From a checkpoint of a small transformer trained on Wikipedia.
Size: 15 layers, width 64, 3 heads of 32, vocabulary 1024, 0.79M parameters.
Architecture: LayerNorm before each block, learned positions, biases, untied embeddings.
Each number is 128 + 32 x the weight over its row's rms, rounded and kept within 0 to 255. Layers, rows and columns count from 0. Numbers have three digits each. The size before them is the row's rms in percent of the matrix's.

# k: layer 4 attention key, 96x64, rms 0.253, rows 67-95, columns 0-63
# q: layer 4 attention query, 96x64, rms 0.267, rows 68-95, columns 0-63
# v: layer 4 attention value, 96x64, rms 0.278, rows 64-81, columns 0-63
# o: layer 4 attention output (transposed), 96x64, rms 0.246, rows 64-81, columns 0-63
k67 144:132166115082102135126134109145118142114189094112113156144142138116203101138147121124095176101101137093210150080063136082166162128106096114153098083095079147124132101085194093072119127162124125
q68 102:114153154123098149161119120128076074102133101148167122141201147189126107128099079113126100085141097124153103186080167173143156108153101099110161171079090107154155131054108137133178122119185120
k68 109:124125139141137149111136151146151173119097171066087097058122135067076125101125124129152117102175142138098149060207075085124142123164118179122141084151165133097095184189144138129131161139134126
q69 109:161093106118057111156140129128141122139108199152098129130074099161142103198089134168110163109159140052173118109095163064154153157178125122126111131141098148146124109086179123111189088119109124
k69 104:102175153097170129143153108133079144139139068133148124132116156096136130093161072189113097130086171191069182145128080154127172069137146157141143123044180120116131159127133114129138183125119140
q70 109:126116122099111132104171117112084126137145161098167105096155104057140136174146136099143159166120115126214141073076144113174156134098083122207110120050087090164106111132132085106142109138123149
k70 109:136122139153117184201095159187106099144117119150163157097128194166175107131101123127159153071113182136135152151119091133194127146140083160105169121133138121088083130143171163147144192183151129
q71 099:135116152166154139179129145109114175131086135087107133162133156117127157151179153070119118174109123167104156139130185121143068098214126112202107081159139111151149127129108077122120188109114065
k71 094:142143145092151101068127094095170139102115134153139154114125122113143102100145240139122130116099146120149113188124131115141098156000099120108110144143111102124112123118158154163124081174134079
q72 117:114149074073137101125131169084087131133119159067102109155129119117075089091097120125169110184154166097082118090133201131132105154149196104139076125184142091139134121084128179132092103116158133
k72 117:150099187118135121164122090121157167109108115152108165170120068139147160149198123070156137122073110181142110145134109069158113118078118124132106112137100073177147172163103080147113171149089076
q73 095:141087117123109122125097096153131124101121058139115079096198170079131117136112147137160066144154087128105132143142169080104134172114090135073114162146227147138131109126122138180114129065154088
k73 097:180100176131141126096216153121158127105137167167127136092089062089110116145085118107075158097091157101144106069129147182129173094189172126132165168139116085138145147140158140101138113155102148
q74 113:155159165139148126117161145128161123150138168118099082142048115141100116161084160123121116203096135191126124186163152079140160153146163114128146140193117144170131109132083076151144190094098087
k74 113:142110159037146139103125090062111171142098141134152216184147113079165179143195153124125104107116134119098132105082131164147166128138098157129087152132090112158085140087146155110129113120138169
q75 101:095122166158117097167144148158126108146123134119117040093170092087110160062159128146194115142128136126156123097148197092140141174096115122175164145195084148153092102128137168089094117121132085
k75 102:121104091075134212126130094101161160107142113140153204125038137144165104227096144087114186140104121128158128119110093123163127096143116128122101160095160122139155117148125123155073118120140126
q76 104:129131082161145100090146160100128122183120136120110108167134105129131145176114151060164111123121122176083057145125158122137094142090064121144118140173080088131130170163069171127080203112116092
k76 098:131081109107087159145102018088133096091135145139152138105167114145127180091123109085105103121134123093187150082139110095132150146076104163189140100131103140166135094106165098108143074177110151
q77 098:106100177106110109149155110155048145117165127116149169155118135088155074152162126188156098108146112108118120163113157140125115087151129218118114173067146162143149159091171148101103120096195102
k77 085:179144122135110161109126177168152101073070127103131131140150151130094093083140126172093129099146163143130121100088117146116121126148121063110081088093169072095150085181105052143162081088112095
q78 095:050108157158126085126179118125147138085184138088144108051101103141135120099080123098126098115108179142084144089115159117161157109080088131123131149147147098141107217151124159080121153080137140
k78 093:139096049136149193127134128125123113126073133113180141148154101070144108135173150049172143147122088102157112137119112127129109116190193149148155092126112136141174114089143070198142146109097140
q79 113:093120118116105184141076143133068135135154155147102115107164052127255090148140091156133114061115131139165145126123064117092165115113107135099124103101139104127135125147147125142107110090151096
k79 107:170100115197185158102120134140141091119157099116123161140143189185107136080080125152079143129162100114088104151177089139136092110174133138115141153088163089073167137148112155131178134145072180
q80 117:111102138113166077093103140096110112137094143126133153172109130139056159138099139112058088135151175129085143131124154130125167140131104076087083102122125142081205106089106105117050097096068117
k80 099:102140104129107084134160046108167158116115116122081099099166091134162111112181133132186186108064133133117133136082159062111109119171144180189176131183116118123098149127127144114140092140175121
q81 105:089170127091139169182121106115148233178119191122107134084121146106088132129132144120144181094081092130151142081110171134177116142063077142118128117121139104122069155144160122091126164139122125
k81 099:173110170142115105120100157135058086134147125131167173138101073137185066097127123120101121162144135053208122152140101122119071111084105154112139062090119109148142068132094139147128134107151123
q82 119:102185092095118142171131181200156175091173143079142147178134081079135126085080156148100110153091153193129127121112101140177151164104131135185075111134164132163113126138135150101166146132131101
k82 108:170101152111127122090072118151064155197043177147169114145124165154128112185125126120151162137093146075133114170155126187140119160109086157092146101089103072120136172133132109143096094140115112
q83 102:182126098097086096156127132122159135194137104118127170096094154121169194115117168093154151104090134126194109130178088159090167103145118143165079122121092092157121065099093129156174095134085156
k83 105:049127151136101155080114126143078141084127109162176076108184115139088115141125095148088090124129141100117148116094179158144078141077062159097160117123121144092135199136133125079087167161142140
q84 112:143165150161130096144116102126138134134148154113138181055142131085139098089186163137124130151184122120153137131197146113225143171138152174115059135149073181140147110161114139148117166164132146
k84 100:108112120106146153095116213176120147114137144149131104178133099221151162136113172109112126120079182171091176115079174078129164172139170142120162116134197104160146124092156129115146130115121127
q85 109:184169138100073138115091113155089194132079166149131155147114166114158174139206182088112150159108156111090170131119113176185156138146120137115171135153127110163108144168179158157108149165128097
k85 105:122136140100134123125132136201170121149170173170174145148139120115157084154088106206142155146149167149188110114125132089108128155095121146126126155063132117172082133126093136068163123214161156
q86 107:123141145134117131098126159108139155134145112170158099073141093172161117122101080083073124152096144115192094125125136075136195067109110140094112066054110101149090163114106164101127151173168103
k86 110:133146102134126162179124098124062111149164169109123115115098138140173111137140133197147108045192095105131178079150124124100105134156127124129141118126147149103177132102147151140171170097038184
q87 114:143136151111116183146123144129118207128197128212144165139134170117168117125092132118113148128063141125192103165124124091185113190104079127131143135139065178161115144122172131139118121106147165
k87 117:120078107139082154112107134128084058105113135077072074110119099136192105124148090150114090131182128138143171145097101160097126122164077180136096141058142092060153118074146136139127142148144128
q88 106:117162129109118147158091081202128126208141119052198155117072127111174138096114102101165141100141102108131177103121137130124143171126151117072127111096110129082176133157081127092137165176139133
k88 108:128103116169141077112108188119114106088146131193099128156203113162088074149138106185109127131139164102143110157115057172095129111130168146067146085157192133155135138135156121131107108082125168
q89 097:178114110111118177167093125167169177138139129118088098100145087100126109118142163071104179112116199141147169109169188150155128125084149153154211150146116126106129150114090086139086109141167080
k89 101:125129122117144111093153130153094135089145181184176196078098134151218121131133116172114163144079041114121082172113127119160156141126133131122073117095141121143123096143181136088101103137100162
q90 100:121143181133133092147117128164104159100143139078085152123167114089149137132138091158164163052173112175125123093186071118111135139080165137100140086077130171090136100098117155164149134054170153
k90 103:137098170155158141163093223111154086191080156141147135130152134193097117110116141130093145216148124127096133140120137141145064100174121107118142148172184075104156140129132126111099115143098091
q91 102:113108140123114140167089129127084129121129174153102106107043130101154096092093135140153145067098114128069130101129108114066133106191111092115085176059097103069120153180183151149120151116123130
k91 101:094154105136156113111147137132163132145105115094128189198139136149110165097140080125095080095197198123188107180125105136120142123135153156099167071119182134123195108123107110082172130131086112
q92 105:195128062214111122159129121139105141099148119119129166093146114146124115089120178149159161100197104121146187142203112129103126161110139133115195069120148127174153149129166093127093118100127148
k92 093:073136190141178128125175123161179083102177142121138092149114169125182122063125108120110118167054100137127106097084145155089128096114189140092086153154141158085172114088112153150146147130102107
q93 094:152113180152153103189101072113124139141174147122163116099098097146167145166092128125148095133059095073128123095143071123174149134177105170137135108106095096183138135152052152152076138135091112
k93 101:110089118051099205134144129168082100075123131123136134192172148123114068083108167162145072143124123145183126158158130101130140123149153167084126149129076103143148131100173156084139153084164137
q94 130:185129110112092129162130112129107136121081144102145149137070154095237121092107181138092118129098128100148131121120121106155174117084196078184124124069139110142098132120153092132094111190105099
k94 116:100129145095161119047116125182124138141160077148171094118112147116096112154122084168183142105132119135145156119103073162111083172113061146062131126106107078119132099108154147071170138107065116
q95 115:122081070143121099173149176081116140170083161122087116121099176129131163163207130150098121146139126105044166180095115136123163105112156104101102170155126184101174130110113121159151100086128130
k95 103:137117137059145124079146088129154140129174078143135088174116085131127137119111129111132104151109117178149026107090144137094078152157097068175172116129157107109090136152174120123114087167167088
v64 121:165177161176040119147132167075124119121149100098162127079135116123166147131113101149110185091120206176107110152091134152118103091138121059192123103089104129132108171127118118131171140117166117
o64 120:121157098092124176183113166133085182122110147131110145176116122122168149077150095126136078046129117094121137125156129144086148108132144136137140179153104097148016155164127153164149157098088142
v65 110:128147144078101076148142139130092137126107083116130093181139153158120138131145057177117164166078104088085147157110083095161137079189144157133107176128140173164109166137148085059115148163097144
o65 104:058147107103107117095117121131131170117186139191155131144130160094117152129163124186123103100106126142056112096117133131090139128199103149119137168094136139102163171183190135135128088134184060
v66 122:146069118140120170132132144095159128147120113159149141141179169152132080162158159106101173113123126048156102092096088141060100114169136093188162134128175113137157131072157160156119131073164081
o66 102:146148148142105175068121174102115162098092132149184126118094115142100111171135160117101134073109130154130138161133049199172117095074132129138101150157097174126121186110099080137160079129127185
v67 095:143142124079118186186173171123201130135150088107079094142123089077126149109146141140168124108136109064173149150160097096100068182091105064124143111129147131114149155162109076154134127123153163
o67 095:118145095157074170149168098126201131090107111086090102155209108147159121155134164079126118089123084166141148088153082117129083130162121145081118118101157106122134159100156112146088158048139147
v68 119:060154161170192078085120120146149097171136105118162133123136138158157151105131161148152049143171163150115062084139142147164148085082125164146157130074092161174135096137156110144121112174116154
o68 119:126096216094165100131140117132189102137165116150172114150140092179128102174130076127141115144107183148122068185148153134156163138159080091145132117098127061153109132124098186095148101132097159
v69 111:141137109093128103122065180164156140137124138137111076156088165122083121138150186110148154061147140123160110193066126084128180113087156126097142141117120175124155181111130081183177101167112119
o69 112:158133139128146178128133163176158195191127092164137120111148106176136165209075063132166132072090176108095157119148111111132130091131144119113162101158121138164088131160147089103157109131181151
v70 113:081082156119119111122141104143130151147127140135170077084113099150146124120121153121135097162122126106111092161124141127094063104117100127155069157086210136154136072053167180107138097104184189
o70 111:133127130158163074136124173166128123099202126177173150164163099068135095103072170181078101144061101176131146136154095118164158132123134120115111126148126120168104167130061139122106123120154183
v71 107:140138127139190135187146154147115106074080073198193073111107056098203108112149162134169112124111162127103143134139125125067104141154142166111105142135130120134109108180101114078102117106145125
o71 103:118152135098124173093083144102129135167107105115121180146184135149077140084104130105111096172088088174137138038120105115168128180109128147132142109088192118156125167132118192074164133159092107
v72 109:143116089101116146124139159112074075126075103086107116127109118146121211111158130122166086113139159113128191147098133061123166079129137132079131178147086137112140079191147130110118091171156070
o72 106:144177044078053136111124104102159101143159148079160120158101176146110155144118134156116114179136189123123099093110141144084097149120117091122131111123177082148119128133135125068139138147203074
v73 116:130152111072096140146078135162106145115174067134122127142098094175118157144138191118072119152109175159138158158146121142115131186168108120104165088160158157161151154184094178090169143170095076
o73 109:129185148155081136078103145194130126162156161130096116100138135196155150128146130129107103157179130117142147082086157091102140162119130068099208156140157133160144168103130084166075078164140117
v74 098:156086119054114096168167163106150086112137176104081081053096173140108154210083139137107158070086177163121079134126172144113158163098133120116122137096121129134145143148142105138162110140132120
o74 095:161097120155120147171134160128153087194129156104122113131087123151192148085181102127125160081080150156119180116114111107129140050071149102136161087145175155087053113140114102149097142094146122
v75 108:107157209087109106163205164077094114131107096174155080079054126181158144070155116138143091137149145087111139164153137139154134143112108090165137097121115176121110085164148137104134124109125108
o75 107:112131072091117192149079138129150081141198127094101120182174084134121086117099123159156073144126110131138080105109171094145151125143110116121109185150169115152098184081146178160077140109154148
v76 122:086135155137041184142125116123179137162177148182143087184080118110110140157103140136104081091164114066137105065070095090118140095099137146151104129158176104106168148148143168133116126128124134
o76 118:146110099111093126091156156163165135121109106163122095165102056126116093120116164119114116149118183135176126130130103163120178132126149174105168097097105150193161128130094089114150137033171203
v77 106:112159093154077154108157158136089105158145097149184185205082087153135144149138129167175079133087068066141103128104144150081133103121116129121165182131132123143153142099117136140184112133183094
o77 096:134146117138083146122121074123100088100138186140151146152177149110097129170116107170170095168093152109099119129089124189046110118110148118144134068127079148178110163158116111091126106107113216
v78 123:147099103138088136085181157120117115134145118129089131160168121163134101124136149106185138066062194125149103047169084157113125116126160079109183125129106099155163155138148141093148126166191169
o78 117:125135177201108161117114120078104132091176128128137106171150118176176152121146194103089161102113166155085140175110127171104062126122147159149198117122109113094090161137134184077104105123133122
v79 104:149114126144136190165095136102192111179140043126126113173113150119159192141147117109097117142122086100106079159113124166135092181154175169146171121134086064099143157092158146084142111117101146
o79 106:107123178126122158129157107139100133012133083115112129142132105166083151107183114117179089154116121143131149179095127134161181110128103094061107078109114131148156146144125055158184127136116120
v80 106:174115105117094111132119107137117083205116126127143081133124147128143139055219117127117146088177123166069151035097111082141181088118137157121102150120152119135097115120106144137096141126166092
o80 098:148118130069190136133161102118127179162092121137151108145067098138122164138085182205108137148153159148085176089119129186133170124152086128156134197110107099115120089115135141099184086099145122
v81 125:143166099118119091111171072105097113097063128105152150123133131166122177147165152140167136144157120108078131129195067123168139156111159196141131170063150110180118117090116151139148168156150068
o81 115:122097193098117124159113069081113142142104171147105169159144155112079135136168125230096087204133146103107130199110104111131087077126102104134120161097141126152134129119166165115141102135166138